{"intermediate_size": 2048, "vocab_size": 8192, "hidden_act": "gelu", "norm": "layernorm", "init_std_qkv": 0.0187, "init_std_o": 0.00383, "max_grad_norm": 1.0, "warmup_steps": 238, "final_lr_fraction": 0.0, "doc_mask": true, "train_tokens": 899800000}
Each number is 500 + 25 x the weight over its row's rms, rounded and kept within 0 to 999. Layers, rows and columns count from 0. Numbers have three digits each. The size before them is the row's rms in percent of the matrix's.

# layer 5 MLP up, 2048x512, rms 0.035, rows 1933-1987, columns 128-255
091:468505523550519478461491442519448493483494493502500511524475487486487490472508484503496518497501515517464536497522483465450526464524482511493518542553525509487455560515496484504479518480480522527511446517532505488495512466533531544500484501466512499512479452503491497509508528482543505487477521552468502490500549492499516510489543509479511458498483479471501470482479522466486502471501
105:492502517525471489525473515496475487501493520467476470492477495482503498518466498481501483488508523480503529496444523533480494477530454536535497550516495478520475514482532490443470536473492483496497545477515510489477539504531491505492459497488494491512447469541485544511491497527470539528478499456510532476499536549542488476513469469514508513526495525502497542476477461404471500521551
091:511515483520447481562490504490499470520489555544554461493478493450502474504521501467520508518536519507450514511504480459470498491516490517511522476548527499519490536494496528483467487471466489484481477498482499504498535485507460514496419501484530471477536481519509515505507489523491539527490489487485506499488497480467552472464457510498464524519481505543511499524479492455498519533512
104:529485496480530510525518512520472520475495484480490512528506528488499527493513482514536474508535509537523503501516480510517510481495526483491490493532486503494492490476444531516500516510488497497519506482500502558545556428525507502529488490520500498460492500524485508462479450470491535536536540507519477524474463566472488460528522503481489503495488526480516487449523491501537491491467
096:507500478522498509520482499513533572516526543513529451481447486496509473491479507520525495526503505535519484509486470484514496527526429506523518533475498485522484479526523477507536488520499483468506497541518510446497504471506515534501508465522513467539481512507460531505496470511494497484547506492560508490471502502501461489499503517464497517483536473519472490479552506494481487494535
097:521489505534497498556504512488464501486473530499516499489472535499494489476466514484522511483505519551478454467476518499515525532507510521493484521508463448498519520485515523498485496530513527558498508550535512515530472490536471493474485535556452455531478506512525461524508480508463524509444463506498502494514507485501536490502501518493511505489563457538507465510505488503484546493491
104:535494513466494487460498481453468472514482512515467518532439513475495501499506474486548491535495496467469580509495512497537484508515500494530488524509509477514519444536521489468487536470463509513538524550529507485523477502498499477527482492462543519485498463533493512518508509481461495499482526497538485504492486508532555539553488529460473505562433497487513492525502473504467486513504
096:457471519489478526501500523494516521524504517500465479497505527522527489462527477515529508457502496528487541442571521503506566568497475484517519518477503520518471504480503466525510514467508481509501492498494504492514474498513474518543467493521509457498480488510529487476512489491530497516520467490505495485502527522492474473498489514527480493485528528528509455497477514496527503531499
105:515517513487521524506527480504519518482512481546505510509484487498442474493507458520531507533496522521490485500479496512506543487495521538496507534428492516497501513525477509510509545516515496500482512503442504551472503464483509529476506517501511512495470453505490502487523496550494477520447521481527470500521475534470484492488474487490524501512484453469510469534465477464483455497514
109:491511549556517496477501502540513481500475527506489520528529523508524484499529491470571477499466520551484477508528521460503508486477453516488503514479518537513535499500541465528492532500540485517462519511476476475478483543529511469508515528523510483513501471471506473470475507536488499517477487473544493507460478532514521507517492522464493515471465470483477501472490508472508478507500
093:526489514499487479488471477509488526514513443485456491488506503547454476491501487476505505553523515562519500491532540534520485468479461501480518514539501529509500516488558472502520514509526474459499500506464494500497508519487497479473451483535479504480459483501521493501510502457501511520519481497511509496493466548488462497522470491502533526499510522518495525476524484495498516546497
100:486550496468455528548509485501486513519521496515481502474468443529518473447530501492491494511506519520527482504512516516482530525523522490514517482485509460477484490493470498470505515530476455486535486503484516499511536479493511474531490497531512498499526473541484480526454490510518525484505492455507497518520504516508441537529462502480514497542505500533515466519480557521528526511469
086:466509490514471484511478462544460479530464483512523484493491487471519527449512525500509500501494474501496500450510538510529529517461489561494487512538501518501486479468517519497510572528480501517497464508453497484512525511508537454505465481485553451543486473509467510521590494482485534456488491482492511511449483513497475528487513492489482462453486455481496532536536494506500552528493
104:511528491505477548503523450511517454524533494445503518511519499489509472486493477478489477498536514513501489499542497515491528482526529526535498509505474446518489499527512470455518509473517495480490537532485496495466506481495534513516502489520497511516483472493503530488510438525531534500531485502496495548512509449466479500479447463480470519489493510512487494521501489493545478487470
097:523493518478499518527490493477500476487454527486521474526474467476525502493522474505515562493522518504471548501503491479494515524437475487521502520503489543541533521527510450497532546517495471492480501475500479504500509496505489552472520533476518496518537482506481487473441500474513490447473512523525493514504531461535505471479491502464498493542495470519473503527496502485519532497512
089:481519520537515491486538538454525506480535483489498448436528503494484457489563541516507488484509517520532485505494459487511469532530544494466511464500554501479513494525504471505532484482529468482520462505501501506491473532495529500517551511463507547502469478492514490490499496535517531519523493513448466503529496514472483527558528456469494528497522540582480522464474469511488536504540
098:495511522508491479492516541536510519510464524525514512460509475460527486507521476481481485497530500515504487482464471454496520491482459523453479512465542535454484480498490470472490494493518478508522504528486508476494516540505483534526512521508538511498464481476499487521469506514486502492496528529543458499526465501502511470506504526480506496523500473554538520457479550495532499510506
107:486526515499498495525468519486492500467535503494514505541497490490503517526503489504521451518513512481493479509528515471491560525526490487497519512512473515490503490518472513509491496474488481530526493403465506573601535473503505521477490477494498529461486526515514507567531504521475464470444472510532543471553514504479493508491499536499478512583487490483538499474482497507502512533487
088:509504523521543487521460491495444501485468503478508512487466492513500498463516490487506497491506493526524519496508505524508490520447474499511479493497470535537542488486493532492510530476519495509518481469447508509508515482499505483549479520500499457503532501456430486497494474488542509472427484474478454472447457522496507475525512476519488557505518471498499486454494463499484506516460
099:491526500485493466494483490512533525493454480473499542505496489553527507511489481465494490516483515506486496464491476486479498529527510491525502471536456502455532543509523508500519470541541537498501490491471461523550478467533506471457499501490466492480494495481477500497468489518472519499483525503494462508548538495507504497509523534525481507510483505477499523435473542501507467511509
101:468558506531508513503508437545529490495470469527512523517534530505486455511506517487530494529526551502469505505485501509488506443484495488518499532496540477515453463539477492503464461474521483519493492506546487490540493543499536544479500479510510492516489468506529514485469508526491508519475504537495472491513524522499468491472488473499471501518494503515515476484491522496501510509531
104:526483523547516468532513499504501501504499466538468467482513540483514487516518473501483504507529501525492509486478482463520538480510500530523535528533521497483488544500547456509475518518482499544518466554561457511528564497514490470490484495505518474502518496538502506484489527491462462519504540551495571496475507500507498518500489482518529520502494502511521532475466488486498488489480
100:511505490499495501523474491513476521516457567517507475480456495468499505520497474496480517518491525467481520499489488503461513526499532517539468499516516505500508449502494498509484486480484514479484538466526507486534561521557481523485475493501540471526502463516480517511500506502533555521471527513518508513492547504476526470537502492500481510547470514525548491508487477489509502493495
100:474589483496530541503491500493525487500503523476489513517517529492467529452485505490490492503473492535480513504498481490523509522538504525478485524429487471508487467504454488494528528488505496549486524497468481512489497503490460523518504487493526529483483463498494514500530485536505511495516524481538512474505516468534534483503511504490422499519504530516489467501525480477521475531473
101:544494521462512493552525473480487483492464504535496506507504511476464476518483472467510455515522481523508539506460486503522475541521523516520523493468492522477496447496458511454473520512510471539513528515477537488517486496496468496457457483537524502508509519475507485532533489528494530493475451512516508507509530473539544455515481469487480517503466487515489502511504446498534513512480
108:552492495477489495501521500492463485510511461470469480515509458495489483482470488493501488552525475511493508497462555489557505489503536553495476512510528435503443529515538466453458528530504511523499500519530461518497604523474518481479485438505530456503520487551498507494479453461540517507463495510479510519504491485517514513522509507433480495500494522519509505492545488485492461550482
099:486525506490499524546521471467487505501510506497538459493510470499486487496522503510463498477480464488469510524543474460454556529505490512469500486531503497512473530498485542520469534480497532559521465473510541534539469472478476504498505453484524495550473488520541480512491501484522519483510447510561514493536533509540519512494477514481464507534471481510520501475485476486493493522457
101:511493515466487511546495453536486506545481502475527513514473473480542477464499491548494444512490531546484520511516482486488519441449496510482505492533503502461453525507471513457515519516513523501490487519507537533503536467494513514488475510478489507534482446535463495490548543522486515457483473489513545497522524488506501448494488519498516508515449497505495506474560511474499497474465
101:482485507466496577515538483531507465478538477486491465470476517523487480499498505497530496524495536506514516475510536507470528516532513510481530493467499557512428497532476478476469533499570509511467506506507517515451489474527500505492495514493490509459519506528490537449460497513471498504486523484500529515472543534476475448510495514466524515476448487516488501449489515493515477470490
103:493559497556465500527466513503488495471472481535491469469500472490492515494500470531502497474479477530518498536476497493512524504498495477501506518457502458496477518521524492525484506470480493456542484474516510565493520496518492494513440470543520498501476533483498475483521509495498501507464460452517539533488512463470503522512481466499502520533515453548532509480503529513534517496518
104:498546527501454516483459473516498467472480472487474534480504499473547517469550457485491481466485496483467511503517479477472504524527524535489527471513491527517468493498488486507516535489513518498501444473533495507471484476513514506489500485551483497521506494495502473444458482502463492460466505483497509475478555512503514500481481511498429536503499529509547436443522483475470507492517
090:466496515493508468513513512498458464499514548547495510479514504497481514508494512470512501497490501520537497506494503513472509569495461502517468498469507498505476510514509446488491474528455482419515501463504521539519461538505499473483467522508536492503531490476469508507532492498546482474488555451485516509478481510522533458508494478503453502489529504514495491525477494471498466487490
096:496510480487497500567490508494512539490536506504536446540471459513465504463512487529489532482534499470530507449498463515523512487526537515501569486483525531492502500523520494527488551489493494529510470502457471490542499500499486489482496476568501470494521484481451547481520484534513446510483452502520470493486452534472520489494540493512480541504475526519517531488505513485493510478520
105:554542512489470476538500504520493461519486507536524521488508542459507490470484487506525449508469474502494492521497520463522498542445487526517480531490507538479443522484524496529507511510510539532505505480495521509509515491510513452535468500516480511492472525512500498509466480505503476547493489500490501525505480514505511512529451482441472492519500461466533503506484486482504488538528
096:511493498495503485497540474532478526487528485513509522504489467493544515507486506513478492494491506522485520479493489445521520572487460506483463531477475505477519524494510519531520488502524483505488526518480478508510517478474498509471481503557494498472468478543504498485475539543503481496464507530516514521510521496499509478503462486485512493475537493574492508470516459498479492526473
097:517501542531455538521514538506476493548495532540500486488477517431514491496538503511481475489546522515479507486507446519490497538508498471503497522527580468465528484448489511504485530471522508525466477477482465511510533518533509503490486477492520519502523469507518548475475536487473510503508491484477501541506539468476522501508470512507479536519518528521489465526514480515508479492511
102:575497494482503544538546515494507509500504492500519477527471492490503476471474516484580488523503487481460495514475475479510524522468469514472501564510495484530518461474517522468537499458483465467480519508466488508509468482534525493470490498504503486536534478490498482477530476484513504487495492469476499512470522529501541471571513500493444536497498510489482499467493487496511474547534
107:544539531497461484498508484541508473535458463492479522528519504535509504495473532487475479494517542578473507515501530481491516490440515520508524488466471479495479498496463488431499515506547506519538477513468481534482463512478517478535529439531464498479502491525479470487503502501479476498538507496468514529521536457506488502466463518478490490542531555513549496483471488525479506521460
101:509497475452521494525507501497499464533497434512431532445486474498512454540523511444525495531544497472509473508466492488478510509499487521508575511495548465535477493517503548499478524470494497519497526529469463501502549504525504476510482514484503486559498497497553538464515512471506475539509499507511494480537496515500466484504493538480483524478428504454545532499536497480508540548562
103:509534512550508519531463519507497503477485480480514486542497496509518479539465472497510521530541541508477496486503522506492479516517499522536502488516497492504505465485482469492500482502542524515485471503510492519461531513494500533540487447522496471522514548480497485499507456543499491483432545529504520494509503486527484498550517504477488494483504521469473474498460507502500460548466
101:485521490518527481520514507495523495516469504529490494536507496501507465505496481511490511501534507536487494462511490493476491525461462529513510522517545539491523455459503506507468488454568553470497468456527508515508501470517471504557542486528477490503493505476483511540493499499547536492486492463456469500473531518531499502552451465482493519493490463510512519497495521464526459538536
090:498511509505488505578480485478492500505501515508512489519503522514552480504542489504480482493516533514480536512473500509506505497499497472495529541527516535514479491523494512473486504525527470516475508511513469518517459457502510481487470518511527466497524542486491539501522473511535509487480484488492499449529457484512492469547456520502499483573459451509497485476538505474502461513550
098:529545510492502509480508486510460482535537500498504476493495518486493503512532519473506550512522506516502504515515537490471589504473508541479505491449497486488512526524501493476512521529490489478535535492539473502548516511494502493493435502491441484518498486490512513516476521517556492478500501505488514476521471488524483467514499487432497518523521463472552493464508479461508442530473
099:463528505498501473464518482453506538490476540529522503500515473499498465464489522483507483545523501529502525508530473498487478479513512525545496511508491552520516507516506456503458513479504499520498448488490471488525517499512558553489450477507473500469446479500511461527485482488492516521491491501493508503515447493428522530485504508509488543472476477525482460520487508467499506502509
094:463532511556475507467508513542548549486499479455509476469486500503482498499551494483488473467498482498521528480524465508487492502547495516499469539508486533512490471480519538493494501480490534478528456496490508494497489486514498508493464522481473532480510498508489511486501521484454509506482516492484547485528534544511441514512475521521465506567505468536502511481518517481484520485476
097:476498561501497563525495487477553556525503530518489476507487505464487514506475482494552492497480468544511457516527539492491491560477449496506529528521492481521498419493535503541468480459512504471510508491512504495506513483525483509488512500553466506495458492514489497498562524482459487501508439455521472482504496501506542499509484513493452565544515490518479469461542487520505509531483
098:477521524515500470449480498488503496505451538486485517524507482500488503514514516460549523494491510500477483540523523520497502507509488505521499501471473500529498459507493495503505537524521481510458522483482517459504493484518507469465496486538491511478506491526490516491522488467500490490508501508499527491536500535504520471477513510528501518481528501487531519446466478518507474503450
102:543478519528520504481545513482465445521462553550506508470471505465492496511512484450506492462549509493463556464505497468508522526488460483478523520484521523521489484440504448494459509514470498541496469494485474495522515522513508501488515484507525486519482501465503523440499506503457516500529499465466464526486532538492508513497435496493473505519499511539517473490506476516464509522501
090:494518469462475459507475502524505500529495501495503504533490449456523482531499477499529519512535507464479534465501505479477495489491467478498502496487517478486505550470451556506509527512491526526475480526489519468476488474525461494451535542470522477477482524494575513515466501485485495527480495497497491480530524509519513453513503473499499450519499543542483528505461487499510526498528
093:469493479474522524522479500478536463471479496496459510504465463508472476487554484489517488476548522543493485454488529514494530514451456489516489531486488537517522496500511549489491478521480531511496480518444551487494504537501488478524487508529530497530502459495488457468554520473478517531485539489481481511504530527486486494490516514471494483460522479481519505463534481536504477495523
103:511522495475496503479528488486463476514536515511533498495503537497493492461512485516502486489527530503497528454462458480473529505521462514502507475474509517522493555465488530513515475498505468510583481501502515499520509558482501484482516462489500509459500482496494530493477445563508509492488475453472506481508531502512495469500513534458490479543502484512509512494480460472521464524520
103:490533492495501492495544521515508540463468496523488515498508478496474494469533501528537476473510501483492459467521476476483481491539506499497512470513500506464489487537498465500489505500502477507497456495497488441528491483502494517543510494521490540506526514526482501458543525486475524537482513478479492487447481478469470514504511496485488528493552495522577477494518499524574494487544
103:517474528467496500522501512457505507496491477483574507474496487485509490497497495523504522538474526492497503487534519506544531507454455507492504502507525535506454534540456520452517520552507494523549470490508482532531517468499528512483520485528540504482486484507504493527513489470519547524462546520534482538542498492478461486492528506446502501482465473502533490481501502488492533500508
104:490496479513506489531457520500550538481486493488513498469535487443555514497551497524515507487556517515450487486512499485453505485480526532523501504537498497454461553471520491500499515485506445509515477433521538503446535485503500505535481505547510507463501495578462500490483484513500492508437493444546493477501522497517528495529493496503513542481545509489510510487491516491490441513476
099:523499509484505475485525507510486471495478483545553531529478472465466493466548519466524494514507492490467508501487468486489496511537487485469456464469468527501476514515485524538494511460545510502492511476571501473527500500468481548492512535525508558474493499470529513497479479527550493472549515453489494459482477525498462487512527531476479490520473501549535491495508497496509504520518
# layer 5 MLP down (transposed), 2048x512, rms 0.0351, rows 1933-1986, columns 128-255
087:499503493484528513532487525509459515531500546502475514474492474497454537462517516505478502489465498542505485473495476492531486478527501454538517517492512480477526449531524493464485436477481538502504528473466459467495504528492507509447551513524482513510496520475486512469486523509502464498480518436492485512487453507486489492514459497495481509498474474527505521512554521501509481547495
107:484443476532471465476482497501452492513510503488510468484472510492519519486488465508525464482498491523522485504538496482521494540505486483504512483479496487521485490516555481499497489483475518506504515503507494522488517551512505524553544459505515483504511536515476468498416527525503544491524487484505473494474497490538545532539485504536528552545491496506489502472534522518466493523504
093:516505522517518543498518449544512486485498481477473490509531509519476530478468493508519467478505521537523479432519468487484498516484496513520512525512472511488506457475525526545507507501472477498490512533497481491501456494527530509495570514542507491509494508513504456461502517498461469509484524503522488536500534503516459525497484512496500478487503506465514540474542525544524488485499
103:507554495519518531519520470523524530493500496473491500504487506495478544505508464514528498462517496495503440531530487513531483474542505489551481477511497526509502524465530457495519512526552505501501528496538486528477445514492453480495521450468519490481523487540486545480483511497500553463505532480525499531508512513449541521531496458567516483483534460510494465530531527511520481495472
099:453505496494495501504502445472490490486492495501475525488541492504486507496502476509529547477482506469498525498523471510497514465534485494490498506507527508496491469460475475511497512509470569486504507514498482555489470523528484526465499503501543503494537500516522510521523516466486468481472531536480521512489442498515504472523494554462508527495531545479545539501452543515496486507507
089:496510477519465516481487488484462507523480500480493483474469512518515460490483503463499472470549483516499500485525510555479507508560470500471456472493497516501487483524456543477510519512517549475457496544539544499516538523471473507492542481468452520489463542479516504516511495543484517520491488516506524503504494552513511498443517474527498479455512492515452517495493473514453528456475
102:541511461478510483465471525495485544523479553521482540531458508544508464497500534504454538491486473503484515536465498517489507514464475470534530514484494491513521492509522470488512468464503512507461508533478467446534490476532494472524518507525554524497521504490506497513523552536497505463497572484531485531532552510515479507505514499517490506539514491545531463479501500496506471472507
086:498471463505471506493486473505465491491515503500491506500511527488481502501468560509479516520497456535554485491474527510494498514484491469507447499504519519607513512488524500524499507475506496516505523538492517484512507523475506455525490503472515464495504464456498474509536500521491503471511517489486496478464495517498471482470514484509481490494540491509464498509526465529490513452528
098:467503490515489527529493511448508470527516515520511463508481482476480511501465492528519498484487479495491541514462501488499502486484482479523489536506503471501504500533490504507508512453539520518476504522476486527473564462484528496528569538491494502480517465484516569552527501515469507529465506473519467501513483488489496524461503463494540484487484487504482485534478458482506465496491
119:499491507540497464488540451526504486497468523431477526526542472533492475545486496445481508550491496558514505511555480530512475448493527502518486485488491494498577489492491511491493512534515449532465494553464483493511499522524510512466505485517480491454510543486481512467512470477505492486521479542488487494488501505516533504534515464523503494494490459492510470496490486478546503437538
100:477507475498454494514524496503505511488499502479484498515468494484554522469514521558491485467521520451479489493487470461508490536487503505494495512427498511507531487502458505477482490528470522534476477525527516509458483494504486557460548472520504499524501533462453519481478521518506491484506508494502501498497550482514566506484547536497515479517496504485481482504487491531474502488520
104:515541510485512476457497517499520472505501549487497519501515497481515486507505535505511529518445531485510534527507479516489522587505490467512510542478504529540507501485488489525525524500528538508504488496495481525498483495499530510506507459510505518501537497484477538536498477534485497535549489480544511518521507491503471526484533434531472496480512501505490477510506455476510479498472
087:532523489484524519504516513465534497525536500499505485449499538498488462498508472524497481501502517539505490522444453481499464489539524460498534533502484499473542500546448494499523512477506496506510502488495495549515459522463490553492522504518498530499484490528524498485466533502525492488507496529509494502548503477495529481500533506518472508523503460475483498444479470509526500474486
107:538508527492513492492515492513512498502495534493500468492484493550562468453479471499524520493495482473509498474490537479487472549499494530499502478517465512539486500494486537471494524527498494490477509482489468499531492500496482488476509475527524518490474473494466498492505537482470480526534533500488461489515492459481472482536482501502464522477549509468488519512481478535515494502513
108:458535495488514514494482505492477520491467510497534513515532507485546499512505472470536507504539502513511503476499499482496473531531508487479512524517468498489498512525515483504517499489524514509511514478485524523505513476503477529537448494543530472474487452507498474502537512465504489515498526539469546492516530512540469464535503530505463517490500521496502490476519495440505494483466
092:485499511472511514544478463532455491533488510490477538546514493455504543475456455492506488557487484501454498476509546469486467493457475459514535499550457537501454482510501500479462533504491531492483510481506516477489522504492473480501443495552481494530492510537483530489511561464495474482461536479540504489511523489544527481464470549547527473489484469451523476532514481475544495517479
101:487512530508535490494500489520541548469502525472484549530528510516509483480531481472502493453490512524555550478476516513461503498499502530524489497530539520513494497520485485565454495485476477511482522540510494457490519494540483501512497495528473459480474494434469481492509538473524531452528484559528529449491530525480522460524531505525482503500470473468495522507530503529475518507491
106:489502492552480478530487528533506473525503538450503526515545533514515559495473505486545485514504516489516500437495478498498512522509520502504527528516462516501491520504488505528538543474506462518490527536525518484500514508461503504524519500477471560452475489500493484507510511500482503533482516488526472470471510498465501523461511486481537520512505484497481549541565481560504483467543
088:483495486511495502521521504488505500538503477496501486509502488469507462521557534527444488516471493498506479516451476504474531492493468493418526507502500522600441474483488466542530519533475516512472479495520487502525484516488477490506499518494478560494480470470515516484518504491504513460506463479510505506513496488486494519506533476533503502518499542511467509558492436488490506507487
095:508504514517523536512537536459522503513510486553523511441498513496483509469505507475519516548501530517452498456446512511497524499507538517517500441508534541547524453476505502469505565491518481480501513501509529483486501483473534484481504527458504495513545505535509533463502500492498496528518476499453487562489494531526485499523490513503501552477515532523458499494533506472514518486476
109:535518489470511530493554496517527518558461481535551462500525458471496503500503536486481480509519527512482436509506555534500522444501510453508534519492500508471493477547467490510490522495527514525500500478529522470474494487513471509542493506505542522521509444470499523483535540487505495522493502504500520498506488497531503514477529473491494538490503515480476501483484523528528537500530
112:522477517491533459481527509512495523515536456576478489539471486475495467511497428510509535530496466507485480441474447491481493473497475497483502522522476498506470534473506489481451517540511478488463485486523450505507521524506544505495471484525520535483524526541537504575500517495475483494544538498540529504513498504470479506481489477533471485534528518548521496515480480571458489444519
101:525500540480449458474515521497479467475506489532493460505504494513539548545474466502491477517508527502489469550500483518487503486511479532497516471476476504514484531500515519535472498491543486534512521537471504587530496490479487505493499509510499517515506489500512526522532525476498503542479470502487496533512528480477453563533505486498485540506548482496473513514494477518490494513509
102:515494514510514560505497472518490489525486477499517508509483501500470495524470502495478504494502507511530508473481538485507513523514483489504544491505507553457487518496506500492527470488485518526522550451499459436571479464503488484518519517495460473457506418480512488503508523505517480448523502513525530488495509472463498505468496509514501496453452515494524476491484546487514494498496
097:523508565498487485473482508501487517485540506533524465469458530520482489488477526477473498434466513505518491510494480487533494523508459539537521522480462483513532495481530455497524554497504553507464482470501484491500487515517517473487497561514549547511463524543457509477516535491491482510489527516499482497537489427546493488489508484499525514502512508492504493520492566478488539505499
106:498498508483490457490497526474444502535539479490523466535508457473500476503506441516493471523512485482477488509549515527510465484536467526521454500432516481497498509488526488511505509486462494537466521479530467516504444555506469510502482498465524517502527505523510459478499500521471516520475510528480512504515491535517525524511537533524496516520541517485453501496498488505497466530484
111:488572504499523493534509457506473520508524525504505508532489503438517510440503480486488503524512448498542501524493482458499512530467471506500504468468499518475499512508537477496544525487488510486485521490489485530512497453503579477480457454542509542533485513492481498492550517442562510515464522504494500493518498544504514513518496467487472526529503503487522499491449439500535497493467
110:512531517467504490501461470544459527532485531502471506488503503527528504483446494507500476485479489467507470527528478501491505496492498500455482501454465487489500453518522516507509509536535530475453451509483502529503477479483469514480489490529486504499457484529485504488537483500539519449473490526527481518524492490527514556512515462540572489513501469487469488462523493496506503456423
093:492482456504538516527507516524441464533503516469507479485494481485483506527457522503503527494451502486504478516490520514470553473521483525469506506485513512555508496562475488497483537459504473501471512524515512532474522504495529502458560544496496502513492520469520524495473521520457519479489491485501464510525516507480487471509515482517528504500477498491456487527517511507546509461513
101:526515515528500470496442489499534491493511501489480536469473504528512488552491484520445550507537464504511466446487487470534495534475499497500527477524468531476530548511538481515506513532466509484469485460506480491470524519493483496484469494514480483536511564493485506494503518479510461496514505456526486485509497483478495492502484468507513476483503462519554513511469478511528454462470
102:501475488497481507424512540519510491521530535491461486487480519491502488511462477491536449454500480488495520444497519531473492435504523476481495442470552510479522511507496474477493518546484519498443496493523514483490521492475513548444454498454501526543506473489470471494501490488499511463488504521468524500499504520504506499504466522510514544499475527489485514507492531503510497493509
091:559482512498498509469480479497520528505508502503503506550511488483498471474505486499514506478554516479445475510507487495510511466485537508483578496525453516464482493508494516455524522501520497541444499530499488478492499498480536497518496479497536508523478499470497533500496482492480528563544490524537481486509525535488475549462541477476574531502483507515529488490521499538500490529495
094:468509499493495541481430507484510525531513525514504519490503522486504484499507488522503495497515536531535450547485561494530468491517477482456476475466500483449485501463527482463466508511462495501493482507520506508497496535524482482494503495509515541531485495503576485502484448485550517478483532523525516493503530488501507453497499478514523507494549511515492514519469491498528435520504
111:511510507504487498509521430485523441523497470492499507526482475464500481486511529488531514503496486515480469498475420490495461532428467492476463477469498535530500522529522532459505552543510458557510524496501512469511527540488494513528451505494556535530538538466457478501481527475525500528441500517505469519518494543506484468480488529487521484515505470494542483478540474497499447506504
088:504515474475508492516520458464440549524515485485511489528498482452515517533445492518477486543509480505490518487452481510530486534487492520475532513534467526508520541485473524508501509474498515523480495523488487509558499483454499468517489567465490502522499488480483533478514507505513483502499462498526509503507508489456513512518464480525523472473528491524451482497504464477474513513512
100:494493451506439495482534470527511493523511510493489475487475525500555464487528486508506529540482557516520451504517518498429532492466498499510538499533441530535518426506459501503446478527509521513479543521487523526455467488496483493524521535484486483467491470501486496491535489475500501505527496506518526476509499516502517475523510462524458479492523517470445451497505499537509507510479
107:466495519485495456537474474518497522497504510491487547499504502433543482502443525526470487449497487493514498491526503473533498525464469468515526519521492506453507542502521519476490573552495491477513498534476505478518524460461483489514500481483524496482503520493510528499492471491474527510468528492539540526522542506499490462495479502542541532511515484537508549484494493486485501457514
105:492463499525447488485543512498481537513509521482510532510451497510462516474479526505508522488480531540466530513481514517469510501463482484482478505492470484525525485501462496523518477508497505458459516546545508513506480508463456487518509525486437531508551501458473531471513480524521439500465476483505518452495515496563497485471525508509505496484452515504514509490531504541516486507481
105:485483575517487473501506549511495511542506493531466503507468541471497523473472508494492482520532533483563479490487486500503522515501487531526534510472495505485511499523478465475457509495490540482552490493489514511486475470484486498505520445529534501517491517478502534545491432483507489489454515515481518450496498435495510484524497492489472463515467489478499487520536507480529472531514
102:515517516471471550474508485479549493498495469493505464490505479485490488454496480482470480546445519482487508483486524485514525474486505454428570472495500465506498507526476512499536500535478524480496528504498539506474495466452506521470500477537509519494458497521529503457517520522479487485526524519531501515506529488503516468526503529495513492494471464476540494516474541520558484495498
108:508543529543523479494464459542520502504482539538489464513507504488498498475470494499470500501476511487521480541473473485496483481513484492521496548495517512497500432536528506530433513545483484482531528482521508497471500471555489495498540494485560512504477510515503479475507495472492498529540462494539484509494534491525549510526500496523448492501532539471536513514496491517549476471529
090:532481507514511500476514492477514514495511506501501528531515494509468524469497487498528532479464518503520448514466473507464526529462502498511489486462453516500511563498546514510534517521487508477531521456476501475526505510502497552494529494516455523492500461462518428521498524496507529519467498504490477557471518510490523518492532506478507497435480484462475492484510534504517504471478
109:485524489523523526479542470529528517522528440481487439502522542473493510500512463487481564507499527530529481494531496484473480511491468538463455516480511511469481496486486478500558500507479460536494494486499521509480507464488500454496525473528506528496482510486470495490508500492532476519493501488500509526547459470506457573491500494488487527473498515507541498502478464509472481479493
096:475489508467524524486513518491469520477458456499472513493456503530506526465490492491506512493468482532527451493484474528509502516535465476464494517497529463506526489491509453532551504520487536515448508498492491510474490474514479508485483538503529483492508473487482493527495478528496470483506509519483511528472530490551461532473509522469521535538477507483488524462509506509512472525492
098:531517541491512504453479472502496502471529473503480533503472511478522478521495444507548445537501500473480516458449506482488483518577461500502481550474513541520516515478505519497501512472450491470489473510506496513504482485496498474485463544466453551529485532525517504517487469492508498515461514495513516506469490489500501460490507507504468489468493468548457466502510483494489489525470
095:524462524520503489501508449483502531489495465487494507474497517469458516504535508503438500517530483508486493523542500516486501499506502464491535535469492478483497535510490472511452516508502537545476515514477508480550519498517538530536483491464497517515504525487508478517500509522478498518501525494495477514518513528481524485492532530490528524461516449446515501539523495509497539498499
090:502520561475451493513510540548495504500532498468487507501477495519512492534496528515459521539501497491502513479492531515514531503501485508545492517530544487501511529495521476510476465425501488518512467522516508493496512493490480502513509544462505518509515511526486512454508571556487487487498507489499488547507486496525507477505472454473517518489459503504478507531526483532499544521507
102:513492459538525512484529490537520490482559472485471506489486500481493548503481473491497519482474498472517518481466473545531494533476560508501465505507523540504500520482470463534513446473464538512484506516489506524524483512505523485483521485495533504545523527478511482464535479529506475479511487492542503510480505511500536515520542482518524497477511496466540459473467525470485465499538
090:504509477532492465519501497517505505496488457496503502488482523502545528461515520497497519502483545547531499499531529487488519479513516548507501514471462503479472488515483486516468525481520504485471555445485484476492464499467496494499461501540504518515525476539473457498466457529536494528495485528531558508482528498511483505478502500510497542573516504475513476452490496487513514462449
091:477488527506466475459536522510522519518480511498520518496507491489505524498491509499516477498456447548501501476528481456494525490537520501469493474499524478514456444476512525548485516496473481518498543477534519505488508496537516546486479494486517478490528477483463526518491508448531518494503490480548471493473508490516439499489498458529443500518511479487451502532495510508525487450469
105:465472486484542470489497474504474507477482523533499539480520490483486482508452487483514518487519514493513487518503467541499467525567545474535466495503525502400538497503532467541485492489470517505527463497506488524516516509509483496484485503471524533462459491496479510527489467512456505477529511480536508550484565527545526471530511448517536500491514492526480507488473511549516480489516
099:449513498478542507550488495526490497504472497503529491470503503490536504463496521525485522481439443488529422560485521485468486492478488521480513523529500503502451510472490504500496517501509497492485551463489517480518517483483535508513512523498496510535514528489492542508486523500527516479433480482478477470523449551493497516496510521505521511491463518503498476502534519522489464461544
099:517469462516461464489494506514536536502525551475505526486505491498461509486521485477497486491538519512516500459549481500476510504490505503514519526467542513478535466515527509501468510440447508517499533510508556449475498501503476519492513553517556464505475500492481499513520510453529493503516487506490528464522525537473480460482544523501506500492503481495434452469487486524528479504531
099:525525468501496453466481526540475484519500524496498535471568524497470512496529499515502483460515517451496496501492489451534522520483493485501498495507498440471500506481495494486511513549471476551507492481517506537506480504502451541492517476506542491444487472493485496524568507483474484522498532464523488508480487454517526505493563508478557465506539484505483496494534513504504490476505